{"d_mlp": 768, "positions": "rope", "qk_norm": false, "attn_scale": 0.177, "tie_embeddings": true, "parallel_block": false, "init_std_qkv": 0.0537, "warmup_steps": 200, "schedule": "cos", "final_lr_fraction": 0.0}
Each number is 50 + 15 x the weight over its row's rms, rounded and kept within 0 to 99. Layers, rows and columns count from 0. The size before them is the row's rms in percent of the matrix's.

# layer 5 attention key, 96x96, rms 0.163, rows 16-31, columns 0-95
089:44 40 58 35 29 59 58 45 55 80 68 30 41 44 62 43 50 38 52 65 41 42 65 55 40 46 56 79 49 55 37 42 25 72 38 35 41 58 46 55 39 61 65 34 58 61 77 43 38 48 58 73 51 55 36 66 42 35 53 67 43 71 53 54 65 16 30 22 28 41 47 86 34 44 71 56 70 41 76 65 64 29 29 50 30 68 54 42 71 59 32 79 57 69 72 49
084:68 56 62 42 59 45 82 50 39 52 28 74 29 49 39 41 53 51 33 39 46 84 68 60 53 48 18 53 51 43 51 61 69 41 70 43 61 42 63 68 50 63 79 28 29 36 52 38 62 66 48 46 45 43 59 48 69 46 62 40 65 76 65 75 58 76 56 31 56 48 61 27 44 73 65 56 33 84 13 35 26 33 59 50 43 56 60 50 49 39 58 76 32 43 52 50
094:18 66 42 45 43 51 59 52 52 53 50 44 50 41 57 53 46 53 40 74 63 64 72 59 43 57 46 82 48 20 86 40 68 47 68 27 62 37 63 37 53 34 62 25 66 52 63 40 46 25 56 51 34 43 49 47 61 36 65 24 54 56 53 51 48 45 61 30 23 80 46 66 53 73 55 51 50 65 66 27 65 42 27 56 55 66 49 38 47 28 52 37 29 76 27 90
093:17 83 47 14 27 38 43 67 33 27 42 41 51 75 24 51 65 51 54 64 51 68 66 46 41 28 62 75 35 51 51 34 50 60 39 51 37 45 54 65 66 40 39 65 52 43 60 29 57 39 54 35 43 60 50 41 96 42 61 55 65 57 51 61 41 16 69 42 53 33 53 20 21 56 51 74 40 64 54 48 46 46 52 48 44 48 29 61 53 58 64 79 41 43 63 54
101:56 42 48 53 76 18 43 47 40 41 47 62 55 43 55 40 47 51 60 47 73 57 45 31 47 77 66 35 79 59 33 50 57 42 68 43 39 43 26 60 49 51 45 56 41 44 63 40 34 25 26 52 62 67 35 43 46 76 71 41 44 69 40 21 48 39 43 35 43 56 58 60 31 71 60 36 25 46 29 55 48 51 37 62 00 62 42 54 44 45 59 34 65 34 49 36
092:59 82 27 57 61 54 50 41 42 52 62 56 59 41 56 63 44 48 39 53 41 80 30 47 48 55 61 40 66 49 72 47 55 27 40 34 08 82 25 48 43 62 51 46 36 32 41 33 40 23 45 41 54 62 59 52 52 20 52 44 54 26 55 38 27 65 43 37 60 50 59 51 32 46 58 52 61 64 40 05 26 39 56 32 65 35 47 38 56 29 48 71 40 53 75 19
094:70 55 40 46 74 59 27 31 44 46 63 42 60 51 94 42 20 79 74 38 42 39 59 75 73 45 35 51 51 41 64 73 46 70 45 41 59 27 27 71 68 46 56 76 51 59 71 37 53 57 42 31 44 43 33 49 26 31 34 60 46 58 45 23 38 36 51 64 59 43 54 56 52 56 37 66 50 54 63 66 14 44 68 36 55 32 47 47 26 69 56 45 55 62 64 66
094:34 45 41 55 44 65 55 57 34 58 32 42 70 34 27 54 46 68 36 63 64 53 54 55 29 58 58 27 50 37 24 68 44 67 53 54 58 57 53 37 43 52 45 49 50 63 64 53 28 66 44 47 10 54 49 52 54 47 50 37 63 67 30 80 57 88 56 48 43 60 32 23 46 51 62 28 57 57 17 46 55 49 49 43 45 46 02 15 25 52 51 54 56 37 39 19
090:57 29 33 76 30 58 08 59 57 49 33 54 46 56 47 86 46 65 43 65 53 69 60 55 45 32 65 94 49 67 42 60 45 20 53 72 49 47 56 49 62 39 53 48 31 49 62 56 59 56 45 41 40 51 36 41 65 51 55 47 52 51 22 42 54 21 71 30 70 41 68 57 43 55 40 35 47 68 47 61 72 68 30 65 37 82 65 47 83 53 59 41 56 68 63 46
095:74 65 47 31 52 64 49 83 54 22 40 60 46 39 38 41 44 50 39 60 72 36 48 61 50 23 50 64 32 29 62 55 38 50 45 68 67 39 23 61 56 59 45 47 40 41 15 34 42 49 60 35 48 68 78 58 46 62 37 28 34 33 55 64 57 61 47 45 55 38 29 56 57 28 35 67 40 45 34 88 40 37 38 62 51 68 67 28 41 21 56 37 35 59 70 79
092:36 64 44 75 48 62 63 61 32 54 43 46 25 46 37 66 34 44 51 37 26 48 50 37 38 55 36 33 48 11 78 74 52 62 64 37 38 42 31 36 41 49 56 43 36 50 64 49 51 74 54 51 60 39 18 61 63 40 36 59 61 31 52 57 31 45 40 51 46 45 34 37 34 59 52 37 33 41 69 37 69 35 54 44 79 85 66 38 58 66 80 70 32 66 16 59
093:77 45 51 36 59 72 40 33 44 62 62 55 50 67 36 32 64 57 61 44 39 49 36 37 57 44 38 55 40 66 73 53 36 61 25 27 46 22 47 43 42 40 55 29 15 43 49 73 48 53 52 45 48 53 67 52 57 36 31 79 54 66 46 37 59 46 60 29 42 66 20 76 26 47 80 46 86 47 31 59 55 26 18 68 69 43 30 40 49 39 45 46 27 43 41 52
099:53 66 37 66 93 61 67 48 25 59 61 33 56 61 29 59 65 60 60 48 61 30 42 53 46 51 68 88 32 42 72 65 69 38 38 44 55 56 38 41 50 66 60 33 37 72 84 46 47 64 43 44 55 56 56 52 51 59 50 53 55 34 63 38 55 33 59 43 74 49 53 44 87 82 39 42 33 28 63 82 57 62 44 67 34 51 45 69 50 52 68 67 31 44 23 42
090:46 46 67 31 65 49 63 51 35 64 51 47 47 27 64 35 54 69 55 39 46 40 47 49 50 26 48 37 49 52 48 20 59 45 65 37 22 82 84 60 51 74 38 52 54 74 33 64 91 38 38 38 74 61 61 60 50 43 69 58 39 61 53 54 49 41 60 35 08 33 21 57 56 24 55 63 54 52 55 42 66 56 71 63 63 50 60 53 47 65 35 39 19 73 50 47
098:47 43 57 40 70 66 36 39 66 65 48 32 43 62 44 66 29 46 63 48 54 55 54 35 83 77 58 50 46 64 41 44 46 77 33 51 30 68 64 86 35 72 57 59 21 42 49 40 63 45 34 52 40 54 53 52 53 46 22 32 26 35 00 59 41 48 50 37 50 53 37 46 61 49 49 60 35 30 75 68 43 61 20 61 29 58 41 46 29 55 46 61 35 50 65 29
099:58 77 23 49 15 74 56 86 62 30 73 37 36 45 43 53 46 58 45 56 58 34 59 64 47 22 48 49 36 56 61 43 39 70 65 47 35 30 65 47 42 81 53 41 26 56 69 74 42 31 39 67 41 52 49 32 46 43 56 64 43 66 54 44 37 49 39 38 70 69 50 76 38 31 35 49 28 69 44 46 36 49 43 60 64 19 35 29 52 57 66 79 52 73 50 56
# layer 5 attention query, 96x96, rms 0.168, rows 17-31, columns 0-95
087:52 44 62 45 65 67 56 74 38 44 42 38 44 49 34 59 51 45 33 23 47 41 53 70 39 20 21 44 71 44 35 64 54 48 42 27 74 27 70 75 63 45 63 76 51 54 81 42 37 77 47 46 54 49 54 43 26 46 53 62 45 31 32 49 32 66 43 30 39 45 79 35 61 43 59 46 48 61 44 34 81 73 24 45 65 41 28 64 26 39 73 41 53 39 37 42
089:52 93 57 43 23 21 36 56 58 38 40 60 29 60 38 53 59 62 55 21 24 42 34 62 47 54 57 78 53 50 78 33 66 66 49 30 33 58 76 55 64 59 48 48 59 36 58 45 61 51 58 35 50 34 63 50 51 62 75 92 18 39 31 31 47 33 44 18 41 68 60 33 45 48 58 55 55 47 50 35 37 51 34 48 36 50 44 58 54 25 58 42 47 76 51 61
096:70 61 71 22 38 36 43 71 37 25 31 33 39 55 47 42 60 62 38 58 64 30 82 51 57 34 26 68 37 42 48 51 58 89 50 36 45 55 19 59 34 53 69 46 67 53 70 77 47 76 46 82 32 44 34 32 82 51 51 42 47 37 59 52 59 49 50 52 57 57 30 70 56 79 41 53 37 57 48 60 82 43 40 47 57 35 43 42 43 59 43 49 62 33 34 39
101:70 62 23 60 30 70 58 27 56 54 42 33 58 20 79 74 33 60 63 69 59 62 31 54 43 56 51 59 29 64 66 47 42 56 39 39 51 28 70 31 37 65 58 14 49 67 64 42 42 72 42 50 23 53 38 31 40 62 42 35 43 46 35 72 42 35 74 19 44 58 62 45 66 31 88 45 25 55 45 52 48 63 52 41 48 42 50 32 58 25 53 45 49 45 62 44
098:38 42 58 74 33 27 37 34 39 34 50 26 32 51 36 57 37 71 49 54 58 62 72 50 48 70 43 47 60 50 43 78 42 39 59 75 62 53 57 56 07 23 33 25 41 51 60 43 48 26 28 43 48 69 39 67 44 26 48 39 41 50 47 30 49 67 52 36 57 90 31 49 61 64 50 56 38 16 59 52 45 48 38 49 48 56 58 59 61 28 41 66 54 66 62 14
091:48 52 42 52 66 59 87 14 27 27 47 68 39 57 63 60 27 40 43 33 59 62 41 64 54 74 65 71 45 31 66 71 65 41 52 45 71 55 38 48 64 63 54 53 34 64 65 26 46 34 46 42 44 70 48 75 72 73 33 37 50 70 25 43 42 43 39 41 53 37 75 37 56 54 70 46 52 62 61 48 78 49 33 41 43 41 43 57 49 90 41 42 53 19 55 60
084:66 45 57 46 68 62 59 39 72 72 74 35 51 78 40 52 38 52 32 55 58 50 56 36 67 44 78 52 50 40 31 72 68 61 89 65 62 57 60 35 30 43 55 97 55 22 70 24 35 54 26 74 51 43 37 44 58 65 50 54 50 74 56 42 43 38 42 52 42 62 14 54 68 71 59 31 66 49 62 49 33 36 62 75 44 50 50 51 54 60 69 52 43 53 54 52
090:44 51 60 56 50 51 10 71 36 58 43 64 50 49 25 29 67 60 18 44 44 58 43 65 62 54 71 66 51 43 76 56 34 50 71 66 58 57 39 31 59 65 34 58 74 58 38 50 57 49 24 09 32 68 24 22 34 49 63 52 55 43 40 47 51 37 42 57 60 48 69 60 45 15 57 39 39 57 53 57 70 34 21 37 36 26 52 42 56 31 31 69 61 53 49 63
094:43 70 52 30 62 36 15 68 66 58 36 65 35 86 42 67 32 72 22 37 61 65 38 31 43 46 54 65 55 58 36 58 47 29 43 56 48 58 54 74 23 63 27 36 57 43 32 30 47 77 68 53 53 41 61 58 65 41 56 47 40 53 77 54 90 54 56 30 26 52 44 67 40 37 60 43 60 42 57 62 51 69 76 50 52 64 88 35 54 53 49 55 43 53 45 46
094:30 60 59 73 35 19 52 78 36 49 83 22 35 47 35 46 54 50 65 28 29 65 51 40 40 55 46 53 46 62 83 47 60 55 69 66 30 27 70 50 45 32 56 54 55 51 50 49 55 48 33 48 55 38 39 48 38 61 38 46 48 39 65 89 55 57 48 50 49 26 45 38 52 54 65 24 56 59 55 35 42 58 46 22 81 83 68 58 31 50 57 48 37 28 39 20
088:41 50 21 49 60 50 10 54 41 39 49 39 22 77 42 56 28 49 46 60 35 48 48 50 31 48 44 80 55 64 42 40 63 77 71 48 48 39 32 45 51 42 52 47 52 46 48 49 70 15 47 41 74 36 61 37 42 49 50 53 47 63 49 50 23 58 44 71 27 38 08 73 53 67 70 37 36 41 64 43 54 46 29 40 44 22 30 69 34 47 46 68 53 59 57 20
101:42 65 64 51 90 60 38 23 35 92 80 58 32 69 53 41 75 46 69 57 67 57 47 50 71 55 34 60 26 42 66 50 44 36 47 57 59 35 74 42 45 56 49 60 43 48 53 74 31 49 40 49 59 45 49 45 53 54 27 55 22 56 54 49 31 75 35 48 45 78 59 70 50 43 66 56 33 49 89 54 64 44 48 53 54 48 27 41 82 69 69 66 57 48 47 38
084:77 34 54 34 67 70 40 43 60 58 43 20 59 56 43 46 48 81 52 36 59 64 66 25 50 38 65 54 39 42 26 26 63 65 62 44 72 43 36 60 24 69 61 60 41 68 56 64 48 33 63 37 42 38 62 87 14 52 50 50 45 58 45 54 53 35 73 33 20 47 65 84 36 48 59 53 48 42 52 51 40 46 22 59 45 52 79 64 41 71 34 32 44 46 36 47
093:67 58 49 45 36 43 40 48 79 24 34 52 52 45 51 63 52 54 60 38 52 64 46 62 39 48 32 23 48 18 22 42 39 47 69 65 31 44 43 46 74 38 17 61 21 44 66 66 51 51 63 68 66 65 52 60 53 44 47 38 68 40 32 61 52 40 56 30 32 23 59 35 59 46 64 52 49 33 41 52 58 27 36 40 45 56 79 39 58 49 25 39 86 64 23 16
098:41 36 49 46 21 49 51 46 33 38 76 65 62 44 20 45 21 61 22 59 59 71 44 57 69 27 33 40 24 50 83 33 44 49 36 60 57 62 66 62 41 51 51 32 53 58 55 53 64 49 47 29 53 35 30 50 41 18 38 26 34 67 88 47 42 34 45 51 32 83 35 40 28 72 58 50 49 45 43 35 52 46 74 53 37 47 42 50 55 42 50 62 60 48 38 80
# layer 5 attention value, 96x96, rms 0.208, rows 0-20, columns 0-95
102:36 43 59 53 56 57 65 37 60 46 39 52 55 52 37 46 61 52 68 67 67 25 47 67 70 63 42 36 40 37 52 92 75 58 50 25 53 63 45 23 58 55 29 40 23 46 45 59 35 82 58 37 42 42 59 75 69 43 46 70 25 32 38 47 42 42 30 35 81 56 34 34 45 26 50 51 43 45 58 20 62 64 74 55 76 36 72 43 48 42 43 28 66 39 64 54
107:69 55 46 45 65 69 57 32 29 34 57 42 41 30 49 46 41 54 37 73 31 32 58 45 57 49 88 54 55 33 69 61 45 59 48 28 50 41 44 51 65 54 20 44 43 71 78 33 38 58 76 29 50 82 40 68 41 48 39 49 79 45 61 36 69 57 46 41 39 52 99 41 49 30 58 58 48 42 60 55 56 57 57 61 46 44 37 75 50 77 48 63 58 62 69 33
105:60 52 60 67 64 43 29 53 62 58 40 58 49 56 68 76 58 56 65 22 55 53 45 32 56 66 55 57 76 45 45 35 52 58 86 61 39 19 64 53 56 42 60 59 55 66 34 70 34 36 20 59 74 59 66 33 37 40 50 39 46 42 85 46 51 36 14 73 52 23 43 66 55 49 49 36 38 40 65 24 69 34 47 34 37 79 53 62 44 69 45 24 50 53 64 53
101:57 43 37 58 58 43 61 65 60 50 57 45 55 40 60 52 28 42 63 29 60 48 43 38 22 84 34 50 45 71 30 38 74 74 29 24 59 47 74 76 38 55 25 37 42 58 48 69 70 57 63 55 48 61 44 62 48 75 85 51 57 49 75 85 46 63 55 59 32 46 63 43 39 56 10 73 65 36 45 44 58 58 75 51 54 61 53 61 65 51 41 29 49 51 73 39
101:67 37 48 51 65 61 76 74 61 08 61 42 60 42 56 35 49 64 38 70 44 42 47 76 44 55 57 64 65 51 49 39 74 51 45 53 38 92 64 45 10 52 24 34 42 54 28 35 57 53 65 43 30 57 67 46 67 42 75 52 43 40 41 64 52 37 61 55 52 26 64 50 53 39 59 49 55 44 77 21 29 64 61 65 36 49 21 38 66 46 57 45 41 57 54 24
109:57 55 42 90 39 80 23 69 43 51 46 55 43 39 80 66 49 53 43 33 42 49 57 66 58 30 48 60 69 46 76 45 63 68 55 68 68 28 23 55 63 44 78 75 26 33 50 40 58 37 67 42 60 55 52 57 47 72 37 51 67 32 73 56 41 48 30 57 43 31 44 26 55 46 64 44 53 57 52 22 54 47 36 55 81 63 56 45 49 51 50 82 46 62 65 24
102:39 61 52 53 37 23 39 49 33 33 31 49 41 37 37 46 39 60 56 32 50 34 40 31 85 47 24 71 39 79 48 30 49 32 51 50 46 50 63 42 45 40 65 74 63 46 43 32 62 32 87 46 73 53 42 43 48 32 42 59 61 38 37 34 34 52 72 19 62 61 74 36 59 74 75 77 32 56 42 50 56 43 69 73 48 47 54 74 43 79 37 50 49 65 46 37
121:41 28 50 62 41 49 83 64 36 40 70 34 64 38 46 55 42 60 59 45 49 53 44 45 53 56 56 39 14 49 38 51 55 46 22 54 48 56 61 58 31 37 02 32 46 48 33 65 65 53 62 30 64 61 47 38 64 82 77 26 62 61 37 55 67 58 50 68 49 26 49 40 51 56 35 59 86 28 49 57 55 40 62 41 56 25 58 57 62 20 27 19 46 49 47 50
098:50 41 59 40 61 42 57 40 32 53 41 59 45 42 61 23 59 49 71 35 46 73 56 14 43 59 50 61 12 55 37 45 25 44 28 40 40 61 68 52 41 53 30 67 42 67 47 51 35 34 92 58 19 27 44 60 51 69 74 35 60 61 22 60 39 50 49 62 43 37 58 70 48 67 30 50 44 51 55 78 58 50 41 33 43 40 52 49 53 48 41 45 36 39 71 95
105:71 43 48 66 59 46 58 48 47 34 36 40 49 41 51 23 48 41 53 66 69 38 53 70 25 67 55 70 55 56 41 33 47 38 43 87 50 66 51 48 20 42 29 27 57 69 16 53 44 56 28 42 63 49 37 51 65 50 54 59 31 69 43 51 54 63 42 65 61 46 44 66 27 44 29 61 22 25 47 61 57 55 74 42 40 26 15 46 38 74 49 30 70 60 57 80
112:35 17 49 73 56 39 48 56 20 37 52 38 46 35 65 67 37 61 45 58 33 42 36 29 60 70 38 32 64 24 39 32 58 51 17 62 24 52 54 69 73 64 67 18 55 48 31 49 60 60 93 56 48 56 60 32 27 49 62 44 53 50 40 40 38 50 68 56 44 59 71 49 70 48 52 67 56 17 29 43 45 47 77 69 44 36 47 58 53 35 59 51 50 33 62 39
113:43 54 39 36 42 42 56 52 43 53 41 45 36 53 63 40 51 53 45 48 69 52 65 26 47 66 74 51 60 43 72 65 38 49 12 58 44 47 55 47 98 38 49 63 61 56 88 50 46 45 52 57 31 39 40 45 55 68 38 63 50 63 57 31 68 61 40 64 46 54 29 79 44 52 57 25 55 35 30 52 60 58 43 68 58 62 41 85 26 75 52 90 31 33 73 62
098:86 45 41 55 63 49 57 56 70 30 32 33 61 66 55 38 42 68 63 56 33 43 44 44 53 54 60 43 38 38 67 39 51 27 41 42 65 68 62 79 47 41 70 49 38 12 43 32 32 51 61 55 50 44 40 54 45 73 42 21 26 45 31 75 30 69 55 41 53 82 67 40 66 59 58 60 32 52 48 58 28 65 31 61 52 31 29 42 72 40 85 56 47 30 59 59
106:83 54 49 56 40 56 43 48 62 55 48 71 41 35 47 50 44 47 32 54 72 44 51 49 56 31 31 56 32 26 19 68 60 40 54 61 43 69 53 72 43 52 63 55 53 60 31 60 27 63 58 72 20 32 40 51 58 62 62 43 20 66 26 78 56 52 51 58 49 46 57 62 79 71 40 57 63 60 29 56 67 65 60 43 48 57 51 70 84 83 89 61 41 31 54 57
100:55 64 55 66 54 60 58 27 49 52 92 55 61 51 59 64 39 68 38 73 42 51 57 81 14 34 94 57 69 63 71 70 58 52 46 48 70 79 64 60 46 45 34 52 49 61 35 45 65 54 59 37 67 74 43 27 59 84 48 32 41 68 38 80 51 41 43 53 59 81 51 62 29 65 38 35 56 48 49 48 27 51 42 59 48 57 26 40 56 43 54 54 43 52 52 54
120:52 59 60 62 37 40 57 65 39 37 51 35 49 50 41 47 38 56 38 64 39 39 38 59 59 77 58 48 00 58 46 52 61 47 42 43 41 60 85 63 47 47 59 55 81 49 23 54 45 56 68 57 51 41 76 50 65 45 46 54 54 54 21 13 50 67 70 45 38 39 71 24 54 51 43 74 60 31 67 44 40 40 54 37 49 16 23 40 54 37 47 30 68 55 43 48
087:35 66 39 71 56 42 26 59 59 39 44 38 42 60 61 60 54 58 55 78 36 44 55 85 74 67 36 47 63 33 95 59 29 49 71 50 69 44 44 57 63 50 44 28 40 40 57 42 19 46 54 54 75 54 37 53 61 46 31 27 68 54 30 53 53 49 65 05 58 60 80 24 66 39 40 54 39 52 63 58 60 51 60 63 62 66 49 66 61 45 64 63 34 65 39 39
127:57 73 50 72 46 63 27 46 64 65 35 73 38 52 85 57 47 35 22 35 71 46 76 57 66 58 50 56 67 71 80 89 40 39 40 51 68 12 50 41 40 48 57 71 57 65 79 61 24 46 62 55 65 52 43 43 45 52 48 59 58 61 46 56 52 60 41 71 46 49 49 79 48 58 31 36 46 76 30 44 64 39 43 55 22 65 48 49 40 57 52 75 46 62 44 63
106:43 39 50 54 60 83 53 61 14 40 58 84 60 43 63 37 36 26 66 51 35 40 56 61 44 45 55 62 37 56 70 75 56 33 46 77 61 52 42 65 26 60 39 50 60 47 40 34 58 60 61 54 53 61 39 27 55 90 63 43 29 56 72 62 34 48 31 62 72 37 62 39 41 63 41 45 70 71 30 63 58 61 12 38 67 57 51 45 48 21 55 58 47 72 54 62
092:72 43 55 61 36 66 44 20 48 61 36 41 48 43 59 54 37 47 35 48 45 54 42 61 36 46 61 32 34 68 79 70 66 51 30 48 62 46 77 47 51 68 75 51 52 79 59 37 46 63 37 65 66 47 52 62 45 51 73 38 44 53 39 55 52 28 26 51 25 81 55 45 28 65 28 37 59 09 80 35 42 62 38 41 09 51 37 48 33 38 32 46 51 38 58 41
114:52 35 74 54 56 30 41 39 66 46 45 56 38 65 47 68 52 45 27 53 55 58 59 31 42 52 91 42 47 40 65 36 34 58 36 45 48 37 46 63 93 47 71 33 61 45 73 58 29 70 58 49 41 71 38 56 53 29 34 95 87 36 53 42 47 42 78 45 36 46 70 31 72 56 39 39 56 50 61 70 49 58 50 52 33 40 73 66 63 43 51 55 26 38 45 52
# layer 5 attention output (transposed), 96x96, rms 0.58, rows 0-20, columns 0-95
096:80 61 29 69 49 54 81 34 65 35 23 64 44 64 69 45 49 67 39 70 47 38 38 42 26 44 23 47 30 42 40 21 46 36 64 49 31 49 39 43 66 39 44 17 54 58 40 24 27 62 65 43 40 61 42 64 75 42 63 52 44 47 83 71 66 55 60 32 65 26 44 44 56 41 55 48 43 47 43 80 54 54 60 58 42 51 43 81 45 37 27 50 67 56 27 47
102:17 53 66 56 44 62 39 45 45 58 44 59 35 52 48 47 25 43 41 52 83 42 58 56 23 51 40 52 44 24 58 63 70 28 48 53 62 29 38 57 45 85 59 42 61 73 58 51 43 80 84 39 68 86 45 58 54 48 63 40 47 63 49 45 73 54 50 29 60 38 18 54 26 48 47 43 76 50 54 30 36 70 73 57 57 41 34 48 59 36 33 43 30 78 52 47
094:59 53 38 84 68 73 43 60 49 87 48 56 28 56 49 50 35 52 44 50 53 33 68 62 28 45 37 46 44 51 55 60 18 57 57 51 57 53 55 33 27 15 80 69 55 37 48 31 42 68 52 51 50 69 69 32 41 43 35 63 60 47 61 32 59 29 46 59 42 70 40 51 49 23 47 47 44 51 45 56 67 42 67 15 45 26 63 76 48 43 43 91 45 27 45 37
100:73 56 45 55 46 42 58 33 79 67 59 46 72 62 37 53 61 53 42 65 29 67 62 37 77 40 54 75 39 74 40 62 36 70 30 47 43 60 77 57 47 75 77 43 36 37 27 66 47 62 34 54 70 13 51 39 56 50 76 46 60 66 60 52 43 29 50 60 45 48 33 44 42 72 18 58 59 47 62 41 46 70 65 54 37 25 41 63 49 24 42 21 33 54 50 63
098:75 64 52 38 38 56 67 50 64 31 33 50 35 68 33 74 35 47 59 36 35 35 58 71 52 51 42 20 62 39 13 54 28 42 65 65 73 55 60 33 37 53 42 71 34 51 21 62 46 44 38 63 44 62 74 66 56 73 66 63 21 44 53 57 37 46 39 37 25 43 54 52 39 51 62 58 57 53 52 29 32 45 54 56 61 70 64 09 40 57 40 54 55 86 36 46
107:46 52 42 50 54 69 69 60 50 43 72 42 47 69 67 26 81 46 84 31 61 40 54 60 33 45 29 50 58 69 74 63 42 83 50 70 24 42 57 47 40 48 49 49 43 50 42 44 63 45 48 31 58 50 33 20 54 66 25 57 49 60 72 60 43 80 24 69 59 47 20 46 76 58 39 56 55 57 73 56 45 65 39 36 72 52 51 34 10 59 61 59 38 64 49 51
096:40 63 26 61 39 45 40 60 63 52 41 36 69 57 32 61 52 71 61 34 33 49 78 26 36 63 36 46 47 59 55 78 48 30 23 41 41 65 46 59 56 45 41 38 80 55 62 51 33 48 57 66 59 35 58 62 36 40 66 58 65 49 41 33 56 56 97 48 25 45 55 40 63 59 31 29 74 37 59 84 70 42 41 70 68 64 53 27 34 43 46 65 55 75 72 58
104:22 48 35 48 65 30 49 77 37 48 47 49 45 68 37 36 67 33 38 42 67 59 42 34 80 38 39 39 13 65 34 15 44 67 33 78 48 55 71 38 31 61 42 48 75 30 49 66 27 53 45 36 59 45 50 52 71 53 38 49 34 39 57 75 46 55 61 42 76 40 38 55 52 37 29 34 65 65 30 27 64 45 61 80 49 36 39 55 43 54 69 51 57 44 35 72
092:65 29 47 32 56 67 71 42 29 40 53 47 63 56 37 67 53 33 49 31 66 37 59 27 51 33 57 65 27 78 64 48 52 34 23 75 61 66 15 39 27 63 75 28 37 34 32 59 52 38 52 80 62 69 34 69 18 53 57 45 47 38 36 56 68 40 52 40 60 68 43 40 59 77 59 55 72 50 44 60 44 32 33 41 33 34 59 59 59 65 29 51 37 56 48 56
101:70 27 47 48 67 67 37 41 39 30 62 81 41 41 31 38 50 54 34 84 78 53 65 73 55 48 52 32 78 54 37 59 52 42 09 52 72 35 40 37 67 47 39 36 32 39 42 53 32 78 44 64 67 59 71 58 52 25 19 50 59 51 28 36 27 56 52 36 53 43 45 39 56 57 31 55 34 72 52 26 49 49 48 61 37 43 27 45 40 67 42 45 62 53 38 43
098:71 29 21 68 44 56 37 70 52 53 46 49 35 64 60 47 53 56 58 41 41 34 44 57 41 47 82 48 51 40 40 25 47 62 73 20 69 34 56 64 57 40 54 55 77 42 43 86 52 44 77 54 38 43 30 43 26 38 65 55 33 59 33 59 53 44 62 30 40 55 22 45 28 57 51 34 61 48 59 38 46 45 47 54 53 05 41 63 17 74 30 27 64 47 39 43
106:40 59 64 70 37 43 51 49 54 68 56 32 44 68 33 48 33 43 67 57 51 68 73 55 59 56 39 57 19 44 54 53 44 33 65 62 30 37 50 62 43 70 45 57 48 68 20 47 45 37 71 39 62 62 30 65 24 64 50 30 55 22 41 65 13 27 42 46 25 61 49 31 40 79 42 28 26 48 57 13 57 70 53 40 18 46 59 65 58 51 32 58 59 50 42 56
099:45 60 40 52 39 39 31 59 42 26 32 41 79 27 34 53 37 48 34 37 42 62 42 44 41 70 34 61 62 61 54 23 41 61 93 55 75 30 61 54 30 38 70 51 38 48 31 37 45 38 53 52 60 59 75 42 63 51 40 32 74 56 35 46 25 58 45 48 26 46 18 38 70 53 68 35 43 46 19 62 31 67 57 75 51 28 54 61 24 63 47 40 60 54 67 53
100:34 32 39 51 58 36 59 39 45 52 46 35 55 29 67 66 67 43 29 59 77 12 43 40 70 51 49 30 46 21 44 45 45 60 48 62 37 64 31 50 44 41 64 44 39 29 27 59 48 58 62 45 44 37 47 88 47 43 41 25 59 63 67 52 32 79 68 33 28 39 53 35 54 69 53 61 53 63 36 42 51 77 46 44 71 67 94 60 54 51 31 43 47 22 57 51
097:43 63 07 53 53 51 61 53 30 51 45 68 59 57 39 52 63 26 38 46 37 92 53 59 50 31 51 52 60 25 55 22 58 33 55 40 42 25 71 34 39 49 67 27 83 52 50 35 61 52 42 74 25 54 59 49 49 73 47 22 40 45 59 56 33 58 42 62 54 53 53 15 52 52 72 52 40 38 54 39 46 45 41 70 29 40 39 34 50 31 38 71 17 56 50 39
099:37 35 55 78 44 37 46 26 67 57 54 58 45 38 66 48 48 56 42 56 51 49 74 36 32 52 56 40 40 60 16 45 64 56 47 61 54 64 97 27 43 62 40 30 52 56 43 66 69 51 45 35 56 33 39 41 41 38 54 53 47 64 33 46 44 47 68 45 49 46 49 58 73 27 84 34 61 73 26 21 29 73 21 59 36 48 48 57 66 50 41 69 29 78 66 29
093:45 52 36 67 33 51 29 43 25 38 54 62 53 37 23 57 75 67 46 64 33 45 43 29 59 67 52 39 58 37 81 62 43 55 33 52 39 44 59 52 18 51 68 65 39 52 28 60 50 21 60 33 63 54 19 56 57 55 26 73 25 75 50 45 63 28 54 45 42 33 37 57 41 33 53 50 63 24 48 51 61 54 47 57 14 71 38 43 57 21 39 66 46 37 29 36
099:61 58 62 51 58 49 44 60 59 49 61 25 43 36 31 32 47 35 45 58 34 67 47 60 29 52 84 44 85 48 22 36 34 47 56 68 29 43 31 63 45 38 72 56 39 52 52 15 57 77 38 57 51 64 07 49 36 60 55 34 47 47 63 61 45 31 45 59 44 32 47 53 74 43 10 41 47 50 56 73 63 57 45 58 75 53 48 84 57 48 58 43 33 66 42 33
095:56 45 47 49 69 61 50 47 57 62 56 39 59 37 41 76 63 25 58 45 37 57 57 74 61 66 43 54 55 61 45 36 83 66 32 42 74 41 54 49 60 21 79 34 38 19 38 38 51 56 77 47 51 56 26 75 51 73 48 75 42 65 27 65 51 40 65 20 56 33 54 58 60 29 67 58 49 53 47 34 63 49 97 52 46 63 60 20 58 62 49 50 51 40 68 50
092:70 18 72 45 33 76 46 22 62 71 45 48 74 76 45 54 45 28 56 52 64 33 56 52 56 50 28 77 65 34 53 42 44 79 71 36 44 48 36 31 34 45 40 49 33 77 39 60 54 60 41 66 39 52 47 35 50 55 34 63 47 48 76 51 46 49 67 46 63 55 48 61 43 75 41 53 47 70 64 65 26 27 58 73 32 85 40 67 68 54 27 44 47 51 72 37
099:35 58 45 67 37 46 65 56 46 64 88 39 69 40 56 28 62 23 27 90 61 58 57 44 45 64 27 41 73 61 46 60 41 44 48 45 25 40 35 46 62 44 37 84 30 55 26 70 50 45 56 52 38 51 47 37 37 67 63 57 65 57 64 45 57 66 53 40 73 28 44 62 37 47 53 22 40 51 64 67 13 38 51 42 52 29 44 47 41 68 31 50 52 33 33 75